From a checkpoint of a small transformer trained on Wikipedia.
Size: 11 layers, MLP 1728 SwiGLU, 73.5M parameters.
Each number is 200 + 40 x the weight over its row's rms, rounded and kept within 0 to 999. Layers, rows and columns count from 0. The size before them is the row's rms in percent of the matrix's.

# layer 7 attention key, 512x512, rms 0.0302, rows 470-497, columns 256-383
105,143,162,201,276,300,189,183,196,224,150,189,177,259,145,246,268,238,193,240,185,211,211,248,246,192,202,212,272,229,198,233,284,224,161,249,200,173,189,241,267,176,154,246,195,157,163,245,202,236,180,186,243,120,200,211,199,242,187,207,186,267,178,267,171,230,136,124,123,204,203,209,210,138,262,184,209,164,211,232,189,182,186,217,207,202,172,216,177,263,227,261,184,183,155,239,199,286,163,252,219,179,188,216,242,165,142,138,222,234,202,164,138,208,190,144,207,217,222,241,165,190,163,220,238,227,166,147,187
111,252,199,214,155,234,110,179,261,79,199,207,261,131,251,240,179,128,124,218,120,195,197,229,213,230,201,191,159,184,189,124,233,132,183,181,205,206,232,263,218,208,173,162,235,270,180,115,137,178,175,240,188,282,138,218,182,286,232,185,235,176,217,211,186,241,194,210,232,211,225,186,217,178,180,178,183,234,168,124,203,211,208,218,166,192,195,151,217,233,214,137,193,240,154,230,273,227,183,179,194,279,173,164,249,95,210,188,169,220,171,265,219,275,206,186,186,227,227,215,167,198,192,149,244,140,207,214,234
102,217,142,225,243,159,147,217,155,268,272,215,188,199,176,177,177,197,220,202,96,188,198,229,244,161,185,180,193,206,289,201,202,201,194,181,295,279,212,166,220,170,174,247,238,205,198,180,226,138,148,183,298,211,192,146,208,151,173,224,190,134,236,206,202,220,168,249,249,212,198,192,213,170,215,143,339,213,185,121,184,223,139,250,277,138,258,263,222,171,156,184,186,220,201,243,221,184,226,183,195,242,220,180,242,243,175,226,313,230,221,226,166,81,228,118,192,205,203,191,189,109,152,189,218,283,148,188,227
100,236,169,161,205,266,166,193,184,233,174,207,166,245,228,216,266,181,123,146,245,243,218,269,158,165,216,240,170,144,172,204,226,216,204,230,208,197,254,232,176,186,189,219,245,259,284,168,209,273,206,236,224,201,247,182,163,258,172,223,152,127,232,209,181,232,175,236,180,217,189,199,255,180,205,199,161,210,182,251,273,194,202,172,203,255,139,152,184,238,198,217,209,142,168,190,180,244,207,223,254,193,232,232,193,162,174,168,214,172,151,235,170,157,152,124,203,170,122,221,209,154,189,213,105,164,227,168,119
097,264,228,184,181,115,230,256,201,181,193,289,201,221,178,184,170,173,261,186,226,214,226,201,254,247,188,125,218,257,262,213,200,235,180,164,104,173,184,270,173,181,209,226,236,196,151,141,153,235,200,185,240,172,212,205,219,180,235,140,174,236,264,122,190,147,273,196,200,227,136,231,287,307,236,209,176,228,222,194,206,187,207,195,194,194,97,258,249,198,119,184,218,210,150,82,148,261,183,183,180,221,168,239,160,198,208,133,237,236,142,191,188,314,232,197,230,112,235,158,212,252,157,233,288,183,271,158,201
102,204,223,203,268,298,160,202,81,156,148,259,160,168,249,258,204,155,139,128,218,264,243,169,211,221,194,213,248,145,226,257,157,185,225,206,174,201,258,233,196,151,206,253,161,163,203,240,227,205,215,254,215,236,189,195,282,246,185,258,215,204,221,159,151,293,184,227,227,193,197,185,207,219,265,225,158,205,202,218,246,188,216,184,136,249,258,194,257,226,179,230,220,135,155,282,200,185,254,215,208,223,313,166,173,201,286,184,177,179,222,231,202,213,204,234,254,238,238,214,204,201,165,157,176,204,196,173,220
094,112,213,161,202,177,223,227,106,228,260,222,200,251,199,179,180,194,224,210,281,196,190,181,270,217,201,188,176,218,195,190,141,126,258,208,273,191,254,154,147,176,167,237,201,233,189,106,186,247,156,158,141,206,231,219,206,239,177,208,227,268,307,186,213,193,186,289,186,220,118,218,215,126,265,205,208,276,190,178,287,236,218,170,228,161,147,200,213,212,192,212,186,231,241,231,181,188,177,228,182,226,214,247,215,133,213,171,216,200,190,152,183,280,227,189,209,210,236,155,183,206,241,138,204,180,157,183,197
107,288,255,148,230,212,179,179,230,221,189,201,213,174,224,174,112,258,235,213,213,223,254,138,162,267,151,188,247,178,217,209,168,150,196,206,192,269,216,135,180,194,268,138,257,200,142,189,137,205,283,189,191,258,113,230,174,231,210,200,216,197,211,159,249,150,148,260,203,169,264,218,194,163,169,265,179,250,150,206,197,235,228,230,215,203,164,243,189,275,231,175,171,179,193,195,232,147,249,245,259,186,240,234,167,266,176,181,145,172,110,249,210,240,184,309,210,216,186,203,253,195,233,207,162,169,229,128,141
102,198,167,200,196,171,256,166,162,123,271,171,99,185,141,171,247,247,293,218,196,210,197,272,192,223,127,212,220,223,194,188,135,181,222,163,171,140,159,183,167,181,190,246,138,192,244,166,225,238,203,171,114,234,257,209,186,209,175,202,220,264,216,116,179,213,174,175,247,251,207,144,165,159,179,206,251,242,246,207,127,135,226,177,177,185,109,210,138,195,221,112,238,171,169,185,168,213,233,231,167,222,106,172,171,178,183,217,166,217,163,105,194,198,173,259,237,192,212,194,184,236,254,139,174,180,193,242,217
111,152,206,224,223,213,219,171,181,182,203,222,219,253,236,278,222,165,262,198,184,219,203,182,203,246,166,138,112,186,195,225,285,117,192,223,201,251,231,191,154,189,214,200,250,166,218,186,199,209,226,217,189,190,187,157,204,204,177,239,174,279,161,251,162,176,218,230,186,214,190,253,182,224,204,148,192,164,201,191,208,139,222,239,170,122,199,175,233,182,228,168,141,189,252,242,166,194,139,228,179,211,169,135,168,202,185,187,207,246,203,210,223,234,197,210,149,179,233,178,291,192,226,167,251,205,169,194,224
109,163,145,240,215,155,251,201,200,225,145,154,204,171,218,196,211,172,160,200,178,142,292,195,240,231,148,144,157,187,111,229,206,221,235,151,279,184,124,196,223,164,189,208,216,133,203,105,183,213,162,165,234,270,184,220,250,194,246,170,244,203,207,248,139,200,206,305,203,265,186,232,175,217,227,243,165,196,150,190,177,208,229,274,193,175,164,214,257,187,240,156,180,200,188,156,167,235,249,193,211,208,204,247,120,193,206,153,216,131,250,183,206,160,163,206,206,203,311,158,226,278,196,196,242,126,232,264,230
111,113,160,256,201,200,184,246,218,273,217,275,188,151,205,178,258,251,168,177,233,193,146,234,180,149,218,172,235,184,182,195,240,262,186,150,202,200,134,137,220,176,192,198,194,225,187,163,200,212,242,160,143,137,158,256,177,162,138,211,213,242,165,203,232,237,209,278,178,233,202,190,205,142,260,188,178,178,179,278,203,245,192,181,234,307,251,224,201,208,241,209,228,219,154,102,164,203,220,252,234,167,141,211,192,235,211,153,205,202,156,204,141,230,192,179,187,177,166,202,201,191,208,258,106,259,250,274,177
104,220,127,223,239,179,176,210,147,214,156,216,214,249,195,198,203,227,129,240,222,218,201,219,175,89,169,163,224,230,160,86,287,232,224,187,179,232,179,170,195,176,182,319,214,169,158,168,248,174,136,256,218,222,218,239,171,170,196,128,178,228,180,250,240,236,247,210,135,219,225,232,263,182,220,202,186,147,200,300,180,161,134,221,223,242,217,194,182,162,185,238,245,148,192,189,262,218,257,266,230,227,247,204,176,190,294,154,247,242,248,245,162,183,181,186,222,195,220,202,255,197,153,215,107,207,254,200,188
107,226,174,205,192,174,236,196,248,200,199,227,185,153,281,218,180,224,240,197,129,230,136,125,280,219,109,198,195,260,219,274,198,170,275,231,264,233,197,264,230,225,228,189,259,199,146,141,143,195,216,191,254,298,117,207,226,191,211,193,204,175,222,194,128,218,174,156,154,239,199,220,147,207,147,231,191,242,216,148,209,213,235,193,180,197,223,171,218,170,216,178,270,208,228,181,216,250,259,273,242,278,222,217,216,142,224,187,131,256,170,248,214,145,192,239,207,231,226,205,252,201,149,203,264,207,184,258,170
107,208,168,194,226,153,183,195,169,231,185,197,239,191,147,204,200,174,200,169,201,180,245,217,198,191,213,191,263,228,225,123,262,156,221,221,194,115,244,259,139,209,169,155,240,238,141,296,212,205,210,162,156,231,122,206,167,218,159,198,150,223,248,279,229,151,175,267,249,216,118,309,269,241,246,229,233,201,201,207,222,219,174,222,266,236,191,217,219,214,240,193,170,207,190,184,223,206,260,155,199,203,162,254,189,198,239,168,241,140,206,196,214,131,163,265,167,169,236,204,189,220,200,134,216,257,148,188,235
102,122,134,205,203,212,270,150,205,254,160,105,243,130,204,193,276,196,230,159,229,208,180,214,213,112,281,171,241,208,170,196,175,197,225,242,240,253,131,192,182,166,259,231,160,200,186,212,211,158,231,214,215,189,193,132,179,238,189,149,182,227,123,198,260,224,206,226,155,133,244,168,205,208,208,214,202,205,204,268,201,151,206,160,164,187,290,217,149,214,193,162,297,132,156,242,203,251,199,265,256,228,222,251,240,248,210,253,206,214,128,212,146,198,245,249,272,217,213,234,152,181,187,185,253,249,183,279,233
109,189,172,178,195,212,196,240,243,199,199,106,101,217,165,229,230,168,233,272,270,225,189,70,203,209,210,163,256,193,205,194,216,254,239,195,158,213,205,201,255,152,240,227,238,241,176,184,210,208,205,134,266,190,205,212,229,192,236,284,181,188,193,220,295,210,277,196,169,144,229,143,188,261,133,196,187,220,208,170,128,192,198,215,211,200,213,203,259,199,227,263,229,183,148,239,163,252,177,205,136,175,223,207,206,249,188,225,186,250,279,156,270,266,206,168,228,263,221,262,172,155,173,177,208,207,211,193,240
099,220,226,206,183,165,168,184,266,235,178,174,199,221,283,199,203,257,211,153,259,210,269,256,197,235,200,208,125,196,132,253,193,154,139,247,215,199,201,248,207,217,153,228,258,243,217,186,187,177,213,190,242,144,247,163,255,167,246,210,256,190,163,229,139,171,214,220,127,145,233,215,172,196,247,231,220,263,217,156,196,170,183,250,225,225,257,226,195,275,245,166,220,243,162,179,263,247,239,195,221,238,204,283,201,178,159,135,178,253,99,209,220,160,284,194,178,257,203,197,59,220,165,195,77,182,151,208,184
101,209,214,244,197,227,143,213,135,270,170,203,217,261,272,237,216,193,257,171,78,151,239,208,263,140,238,210,177,242,200,112,217,173,245,204,227,157,181,225,135,246,223,231,184,211,279,252,215,145,217,200,205,244,161,182,206,221,208,258,220,297,165,291,177,253,210,149,152,228,187,212,187,256,232,262,263,264,134,235,184,191,211,195,196,236,199,154,182,224,192,201,150,171,215,248,240,222,233,129,222,246,157,258,195,200,193,196,220,264,183,223,210,185,148,180,251,277,197,223,206,198,197,149,232,190,234,175,155
092,265,272,195,212,251,196,153,198,213,219,218,223,224,204,234,252,197,127,180,169,202,177,214,142,189,263,250,177,226,197,185,197,194,253,209,237,157,238,212,226,176,164,181,188,137,200,158,238,287,197,154,168,141,195,149,276,134,139,194,163,269,215,161,209,164,127,166,241,202,176,217,164,197,170,194,214,277,196,214,188,115,202,175,226,157,154,229,157,269,233,173,164,179,217,189,221,209,201,154,154,186,189,58,227,175,229,196,224,190,253,189,204,145,195,199,210,211,167,164,220,241,163,206,247,182,285,233,182
109,232,224,164,228,166,255,224,138,134,205,167,204,185,255,235,224,201,216,201,214,246,214,232,151,196,162,246,244,154,167,168,175,179,181,139,192,197,203,162,194,228,224,257,152,175,119,225,255,247,217,159,150,250,183,152,275,238,168,143,185,229,177,222,243,220,261,201,155,247,221,166,213,226,191,191,216,297,272,194,193,257,242,181,176,112,163,182,208,129,208,163,183,253,169,202,210,135,180,202,153,176,201,148,197,221,151,168,185,160,178,190,157,160,209,160,170,184,205,222,185,148,132,209,214,187,219,143,212
102,239,199,196,202,227,253,237,223,184,239,209,126,180,231,157,215,231,231,188,192,250,282,176,182,64,129,203,186,255,110,152,209,195,184,201,180,194,185,166,220,179,175,257,234,189,143,266,188,170,166,179,187,174,215,274,235,215,192,168,194,211,188,248,229,242,223,241,137,182,203,297,195,248,231,110,192,206,176,205,163,194,216,257,249,194,211,253,206,150,189,223,203,141,224,166,280,155,224,192,276,220,120,163,220,251,164,179,244,212,223,204,244,237,176,231,250,124,249,192,234,230,203,259,178,138,216,198,169
105,305,175,157,159,203,243,144,223,186,193,219,203,217,197,166,164,142,165,286,226,277,141,180,175,212,229,290,254,246,222,150,229,178,228,152,239,198,236,166,196,252,172,165,113,134,137,225,152,85,186,189,132,171,202,201,197,254,173,171,132,229,138,246,182,200,194,135,181,244,209,253,223,210,194,204,178,163,168,206,226,161,256,205,204,180,259,267,223,168,238,182,277,207,142,254,161,189,260,273,222,260,236,188,181,213,249,180,139,140,196,312,190,142,205,314,218,229,239,126,195,205,226,203,158,235,231,223,203
095,190,209,218,239,243,173,241,214,148,215,195,235,209,241,180,222,270,211,271,212,163,206,132,226,172,242,180,194,218,170,206,181,301,196,187,178,185,141,170,218,202,132,144,176,216,194,152,254,256,200,215,160,156,210,197,162,190,211,157,302,207,179,185,140,153,140,222,163,253,221,214,310,141,180,194,176,196,213,217,193,252,243,202,210,241,221,194,219,156,179,155,208,91,227,179,152,123,198,244,191,257,231,140,213,211,239,204,187,271,184,240,227,135,251,82,210,160,227,141,228,219,260,182,276,216,220,188,176
100,202,248,102,198,221,205,195,193,246,239,284,181,207,215,173,137,224,219,214,165,184,245,298,228,265,187,188,198,198,198,166,202,200,204,187,270,209,278,172,256,153,200,172,182,230,173,201,162,190,201,274,195,239,188,159,201,185,203,108,245,204,276,227,227,162,237,179,211,255,233,287,138,133,194,214,291,203,208,202,211,294,245,250,265,187,92,143,234,228,208,153,252,226,130,272,126,204,220,199,170,179,222,165,200,136,253,210,198,198,172,235,139,244,214,131,208,203,185,200,231,260,203,189,212,204,214,173,219
107,191,301,181,152,194,208,202,150,210,142,245,176,186,209,176,282,216,161,228,202,177,178,206,210,153,185,183,144,194,287,237,156,166,213,143,184,232,184,246,182,201,155,182,157,192,167,180,162,205,238,217,219,145,244,264,223,173,236,209,181,220,248,217,224,163,191,138,165,162,236,213,181,213,192,175,165,259,210,207,257,162,219,176,199,255,202,161,226,174,217,178,255,208,235,148,182,240,201,160,137,213,213,223,186,163,243,184,108,171,150,185,261,237,225,194,159,235,211,186,213,169,147,252,165,200,245,202,201
103,281,234,253,209,207,196,230,195,114,152,186,250,172,216,168,218,229,187,260,178,233,172,196,146,152,203,240,211,227,164,232,225,153,256,201,225,209,166,164,269,168,272,256,220,213,176,187,198,203,225,198,148,192,200,145,194,212,216,193,259,152,159,132,213,201,253,220,235,109,174,200,151,197,201,209,149,242,256,120,204,258,200,144,207,181,220,205,178,249,141,203,191,286,214,199,221,193,198,197,169,178,235,124,245,216,218,153,172,227,197,163,245,209,144,220,186,179,226,236,212,167,224,207,158,218,201,194,270
102,185,246,230,195,176,195,199,134,241,223,162,205,184,180,188,206,218,182,121,225,109,180,152,138,178,234,237,248,167,230,123,157,189,227,117,80,136,208,219,217,210,152,170,203,167,232,243,153,233,246,135,181,173,182,213,151,205,152,167,242,212,148,235,241,189,227,232,177,223,203,213,191,181,165,220,183,220,284,140,275,161,192,171,151,222,201,196,218,105,244,239,172,212,150,146,200,163,235,251,278,191,223,138,131,171,247,203,202,215,163,198,208,182,200,193,195,232,161,133,170,175,242,226,143,184,197,152,169
# layer 7 attention query, 512x512, rms 0.0302, rows 471-497, columns 256-383
107,183,211,183,183,196,121,213,255,106,204,172,185,175,188,152,164,105,169,204,220,236,221,214,209,246,254,227,209,236,110,210,190,133,157,199,139,176,258,249,150,174,168,187,158,251,189,228,194,228,252,172,185,159,242,178,227,213,185,200,203,200,254,209,242,128,240,268,166,192,154,153,201,169,222,210,262,254,161,265,192,157,156,198,170,156,288,126,210,280,206,179,147,226,189,163,272,268,166,157,146,173,239,254,201,145,198,179,182,163,198,189,156,167,254,179,281,230,143,220,208,219,233,231,224,252,182,241,229
095,155,207,162,134,264,310,191,110,195,201,144,163,133,178,212,161,224,106,190,204,211,171,220,231,185,246,240,247,250,200,220,222,150,192,210,190,203,207,143,227,198,160,186,196,154,218,191,230,235,229,192,223,201,228,184,203,175,257,185,257,200,195,183,277,194,167,245,234,296,202,237,198,204,236,182,193,208,129,168,210,172,262,154,179,210,269,150,158,193,178,151,182,232,239,188,159,250,198,151,211,188,197,86,174,175,143,122,223,218,186,132,141,161,228,184,231,290,207,213,166,123,215,193,152,217,174,267,208
095,120,199,151,107,242,198,196,188,195,186,201,228,180,257,215,168,209,147,107,187,225,245,168,145,229,165,304,167,213,175,164,157,111,157,192,196,167,212,220,213,132,235,201,207,171,204,166,149,218,145,175,171,184,181,212,215,191,165,207,187,188,234,197,194,213,227,124,186,147,197,144,129,195,191,220,205,201,187,254,178,169,246,186,167,155,163,235,249,162,216,261,172,169,207,189,152,164,227,178,166,234,168,204,178,190,209,199,193,181,160,192,173,248,158,160,205,138,255,226,170,172,259,165,145,253,195,239,167
095,277,137,181,269,211,239,177,195,247,209,179,209,210,269,217,184,231,228,177,142,147,237,235,233,188,167,170,65,187,202,222,165,195,198,225,236,262,232,212,199,184,210,170,179,181,155,206,251,176,132,214,176,189,221,219,138,187,158,194,159,239,202,239,265,224,147,140,159,183,255,197,212,95,163,162,209,250,155,258,261,229,171,261,226,254,249,80,137,151,206,218,146,189,174,226,243,201,164,248,213,214,191,170,165,206,163,156,223,231,189,165,171,290,197,114,195,199,255,209,160,192,240,226,171,190,218,167,175
101,170,219,171,208,230,213,215,118,211,122,173,109,169,203,280,109,250,232,199,191,230,181,198,243,244,224,180,190,254,202,193,281,139,147,184,200,184,216,248,224,216,258,215,222,150,244,194,145,214,222,177,232,234,174,253,179,261,232,162,222,191,193,137,235,139,220,176,197,183,165,197,163,256,180,255,222,185,191,217,199,223,186,156,178,173,209,184,168,185,216,192,147,171,124,172,231,154,192,218,183,202,248,149,199,134,318,237,94,152,248,225,242,183,209,233,197,222,154,184,185,202,173,241,170,226,209,235,206
091,222,156,222,216,219,314,198,196,244,206,182,226,207,163,129,168,209,248,136,105,193,214,125,188,137,176,215,182,142,263,216,222,96,177,159,283,194,322,175,156,188,207,217,194,209,225,164,130,232,102,241,161,278,258,314,182,168,257,179,185,240,119,220,202,182,230,150,134,274,162,233,205,247,165,214,250,148,193,175,173,128,212,221,248,229,223,185,197,140,238,222,231,159,198,249,149,244,222,84,175,178,214,140,167,203,187,112,166,173,138,232,228,194,139,186,151,170,204,198,201,193,230,254,182,222,211,229,141
102,228,267,162,201,207,150,151,283,208,224,194,224,155,121,194,182,222,220,177,168,151,220,214,269,167,204,186,207,162,195,79,204,216,220,193,221,250,210,156,161,211,273,171,284,223,173,190,194,244,221,192,237,234,200,202,165,283,290,168,158,221,226,258,255,157,192,219,161,208,187,198,184,160,246,170,212,215,142,185,202,260,211,145,174,221,128,269,204,245,258,260,87,256,217,202,150,230,227,217,152,190,188,209,173,158,257,220,174,220,239,163,253,240,245,229,194,185,285,155,222,164,184,170,193,206,174,150,301
097,191,182,189,193,83,153,153,243,285,238,185,201,203,260,237,211,181,247,286,260,172,145,181,173,187,190,201,188,146,224,232,262,245,235,183,167,156,168,149,213,169,166,212,134,96,190,217,228,231,204,147,182,237,242,202,174,199,298,209,175,192,188,174,191,198,202,165,187,217,208,268,218,211,163,194,229,172,172,196,253,179,189,220,185,215,153,232,170,229,192,270,268,197,196,215,240,130,203,145,177,175,239,92,183,228,247,255,253,196,233,208,188,207,154,142,171,174,210,190,197,230,257,202,187,200,163,104,180
108,144,203,216,192,148,138,181,194,243,251,131,187,114,257,231,229,232,241,231,162,218,167,193,225,167,260,164,137,187,118,209,191,278,196,87,181,289,235,222,189,150,208,184,171,223,210,214,250,182,214,212,204,129,198,240,201,198,148,240,217,270,149,203,153,158,212,227,194,143,211,201,246,191,229,241,186,181,221,146,202,159,257,164,227,185,148,197,150,245,245,256,194,252,160,277,269,192,197,235,200,158,216,162,243,206,219,197,201,271,165,196,196,167,147,193,188,196,91,135,196,170,276,155,189,164,168,168,201
108,189,208,240,205,172,179,192,210,176,110,176,228,225,194,189,225,142,259,215,140,183,177,145,216,197,249,158,116,223,222,165,298,219,170,141,247,208,224,188,242,272,145,137,170,230,179,236,195,218,182,305,262,239,252,281,166,260,109,224,170,229,196,225,253,219,189,240,267,259,180,185,152,194,233,226,152,207,253,207,224,149,188,271,176,186,163,245,235,215,165,154,184,228,210,243,210,191,165,227,259,201,217,235,217,243,169,232,162,200,226,213,223,225,226,161,186,163,225,267,200,242,163,269,149,184,145,224,231
103,213,202,199,238,264,191,226,206,128,187,245,222,195,203,246,155,205,208,196,236,219,208,187,208,180,133,138,173,265,186,301,173,245,257,238,246,152,192,156,195,280,242,232,181,235,195,193,190,141,145,209,161,258,258,193,218,194,145,254,155,213,183,160,178,199,174,225,201,213,156,177,121,183,214,181,145,156,195,186,264,193,176,201,211,212,232,225,180,216,242,204,180,217,196,172,235,174,150,83,208,242,175,179,156,199,191,246,179,180,194,195,248,246,141,207,162,226,238,225,180,243,210,253,186,126,172,271,161
101,217,266,226,275,264,321,161,175,142,220,194,104,222,224,190,235,191,205,227,250,183,101,238,202,201,215,159,189,228,194,256,157,292,250,242,149,162,160,190,220,195,200,185,189,148,231,216,234,214,257,224,135,181,206,264,228,253,179,199,214,186,202,205,244,162,186,202,227,252,176,143,194,227,183,210,199,198,207,218,286,194,246,279,141,228,240,216,163,229,205,221,199,179,214,260,156,184,165,142,180,199,207,126,158,217,239,161,176,233,175,240,168,188,143,164,93,173,185,142,158,244,208,169,104,222,157,242,198
106,208,220,268,213,232,193,184,202,134,141,184,139,220,161,212,203,171,158,190,148,215,240,259,273,287,185,137,206,271,255,236,203,164,198,161,234,239,221,171,168,210,211,192,232,224,248,231,239,164,143,229,200,232,212,232,273,189,97,186,96,231,155,274,197,125,188,194,163,232,252,196,183,169,171,274,229,193,169,207,195,140,213,255,163,182,222,130,253,276,200,154,186,198,250,161,240,270,255,257,129,229,244,286,176,214,178,193,205,236,215,197,212,188,350,216,226,239,288,210,288,147,160,188,220,219,149,278,272
104,152,132,173,142,183,185,194,189,198,336,132,250,200,106,211,136,232,223,176,143,184,157,225,182,153,150,266,192,171,230,171,194,175,147,226,172,192,146,232,228,160,111,218,257,156,198,177,218,201,196,247,94,207,160,182,220,217,143,157,223,309,202,158,233,117,202,156,142,240,143,180,202,201,244,192,270,202,203,271,247,209,215,222,157,176,184,278,222,221,215,197,189,217,166,201,243,241,218,144,211,149,225,245,174,243,232,155,204,147,237,205,161,138,186,216,177,246,177,175,186,170,244,191,152,209,128,156,162
102,116,236,190,198,278,229,169,178,204,173,206,212,147,147,255,250,264,142,150,269,195,202,182,122,189,215,145,191,201,198,196,233,237,136,222,202,182,183,190,199,239,201,229,166,119,188,149,242,113,208,219,219,215,199,236,205,168,146,287,178,262,124,155,169,167,178,201,196,200,201,185,251,250,148,222,183,123,248,224,219,226,217,230,114,192,170,220,221,210,300,216,244,141,224,169,156,173,155,214,174,132,203,193,183,240,221,189,206,239,227,245,233,162,229,198,176,188,115,282,213,183,163,302,196,193,238,168,235
102,187,217,233,219,181,197,189,223,229,240,250,210,158,210,225,210,202,207,160,218,218,181,178,236,168,246,153,148,203,212,228,151,191,200,150,241,231,154,211,162,294,261,218,154,292,180,194,292,199,194,174,211,185,202,171,165,210,260,208,148,155,192,197,189,163,245,209,184,252,211,208,147,179,173,187,192,131,168,173,152,206,199,226,140,233,143,253,209,153,239,250,262,169,171,211,190,146,200,215,175,180,166,190,214,223,251,204,179,190,258,203,225,217,188,224,116,202,216,183,232,226,246,203,176,198,175,255,204
098,233,198,238,159,151,225,242,161,248,207,195,187,158,309,260,196,143,205,105,222,187,278,158,197,224,200,153,180,204,155,190,215,210,137,217,175,197,229,134,102,165,294,185,238,183,214,138,141,159,228,193,179,199,221,233,244,239,157,178,167,161,201,195,207,158,209,265,200,238,172,207,285,208,203,114,217,188,236,253,135,172,197,205,137,214,213,144,192,282,215,230,212,157,234,260,122,227,151,288,243,219,197,237,189,211,186,202,148,253,219,202,164,204,194,169,222,189,200,222,271,212,194,259,209,172,171,165,197
100,225,175,167,176,181,220,204,228,137,263,173,202,270,205,200,258,238,261,249,192,197,219,204,267,231,244,125,205,174,211,156,214,196,223,147,166,134,171,208,242,155,157,221,248,192,201,231,214,180,231,157,202,224,255,203,127,198,198,236,158,257,205,182,246,198,208,264,265,265,162,156,219,217,174,198,235,220,197,251,186,225,217,230,166,172,210,164,159,215,182,170,196,197,246,204,285,260,186,266,155,198,267,161,148,209,175,160,168,141,194,276,222,141,155,160,218,266,178,148,167,187,225,264,227,210,256,217,201
092,245,224,218,180,165,133,181,188,213,168,223,253,203,249,177,151,120,167,196,187,200,231,176,299,107,140,197,182,100,262,227,215,191,256,205,199,192,230,200,163,160,193,170,278,247,185,208,200,173,226,234,213,203,204,182,210,178,248,198,186,219,243,202,248,227,228,185,225,137,225,182,207,204,135,205,235,191,129,185,176,234,240,225,132,204,166,181,215,232,201,248,173,233,190,230,164,138,208,188,195,277,217,193,189,257,231,247,152,154,183,148,214,141,219,240,88,181,205,188,175,186,212,173,260,206,254,220,143
102,244,162,148,161,127,120,177,160,220,176,178,199,160,213,211,247,144,151,176,249,184,174,184,236,233,215,216,258,189,236,151,171,133,244,225,265,207,163,228,214,188,194,220,167,236,174,202,194,211,182,159,141,259,154,207,227,270,202,187,218,209,177,201,175,197,231,210,230,219,235,286,263,248,248,166,264,226,250,117,197,190,258,212,155,177,160,200,224,214,204,163,105,223,251,259,178,159,121,110,213,239,207,181,213,160,150,155,227,167,237,191,157,166,155,239,221,227,203,160,243,158,222,157,187,176,209,227,246
100,226,206,233,212,246,152,234,279,230,256,199,186,236,216,165,219,146,191,178,191,174,203,167,144,165,164,211,158,180,206,201,219,263,121,255,238,281,230,199,248,168,212,164,176,236,194,122,202,235,231,229,169,211,235,173,204,258,187,261,234,176,263,255,158,172,164,239,189,194,150,193,239,179,273,203,167,121,135,227,263,179,160,229,342,188,142,196,182,192,265,177,190,241,182,176,237,180,198,242,219,265,184,207,198,199,200,191,234,168,180,224,177,209,202,187,171,223,207,179,211,238,219,236,144,218,188,210,235
102,264,238,132,186,257,119,195,179,213,180,266,216,213,230,223,177,203,154,238,201,201,214,298,243,199,136,189,188,163,187,165,177,276,152,198,209,207,195,230,236,227,139,215,199,157,217,206,303,221,215,248,211,208,164,146,224,203,203,247,221,246,214,210,234,183,229,199,230,224,227,244,227,195,195,243,191,213,163,197,256,275,184,183,280,220,172,171,217,190,204,215,216,163,187,165,188,160,227,179,199,225,248,219,185,217,191,294,268,124,219,140,177,212,264,222,204,197,164,144,192,223,232,103,191,173,171,220,214
090,208,224,211,261,179,237,221,251,213,204,194,211,196,246,214,167,212,107,267,232,242,163,164,202,191,206,170,183,121,167,260,241,147,244,166,223,179,266,183,219,224,230,183,191,180,131,161,186,272,233,246,190,225,169,244,214,187,272,191,250,184,266,94,123,204,161,154,177,141,219,294,208,226,170,214,137,270,153,176,213,249,233,204,174,207,163,192,179,207,135,171,176,191,164,235,221,155,205,248,187,114,224,236,236,202,233,182,154,306,170,235,153,173,139,226,248,240,297,211,241,302,239,191,202,148,178,255,218
097,122,188,219,216,160,236,189,168,246,126,224,233,236,288,157,225,158,191,229,227,210,141,190,177,264,219,249,197,150,201,207,233,197,276,180,211,240,206,158,217,211,196,150,147,159,238,277,136,236,135,142,224,265,192,273,216,178,143,179,215,190,248,162,198,188,197,269,107,156,188,207,100,208,200,176,239,177,176,230,202,213,180,170,202,191,235,119,156,208,148,246,278,221,224,295,212,244,300,215,144,137,240,193,154,240,289,138,210,205,199,279,130,164,218,243,243,242,195,181,215,247,201,131,183,187,231,124,140
101,222,203,218,258,269,239,236,226,164,266,200,157,246,233,187,219,102,142,250,170,156,139,208,198,192,136,220,168,231,234,191,186,249,234,230,237,169,256,227,201,246,195,196,123,242,219,206,167,212,211,154,188,217,214,159,215,248,123,192,211,218,235,234,209,204,163,153,137,183,196,219,137,122,218,195,206,246,226,235,160,194,221,257,134,194,219,176,271,242,204,226,198,202,217,198,194,218,167,152,191,233,168,258,235,166,226,252,219,197,163,227,257,225,198,197,218,202,231,152,152,164,290,212,216,224,219,150,198
099,208,189,217,237,205,110,196,275,226,281,190,182,181,215,212,230,226,210,254,228,197,200,118,198,178,162,179,258,209,144,195,204,172,176,115,203,198,197,259,177,196,269,274,276,160,248,172,249,151,188,137,163,281,207,231,179,236,196,188,238,181,133,238,207,207,238,168,176,154,212,289,225,247,238,244,157,250,179,177,210,208,241,153,150,187,169,121,189,221,213,194,202,229,162,197,269,194,109,163,179,238,183,171,168,109,160,249,206,164,184,218,200,199,157,220,177,185,230,205,199,226,148,154,150,200,226,164,203
101,207,248,130,111,177,230,209,233,252,277,256,162,194,226,149,154,195,219,222,150,192,173,211,84,246,171,196,140,235,229,155,165,257,241,155,169,234,97,165,197,212,127,162,239,241,193,227,258,231,224,220,208,134,176,196,179,190,221,235,249,244,205,184,185,236,145,248,141,219,143,164,183,197,277,199,191,212,219,139,170,184,168,142,239,222,238,220,156,155,238,159,144,165,205,202,182,198,198,204,216,230,220,183,195,159,217,179,214,199,251,248,205,217,197,228,196,204,181,159,196,210,155,195,99,221,215,160,172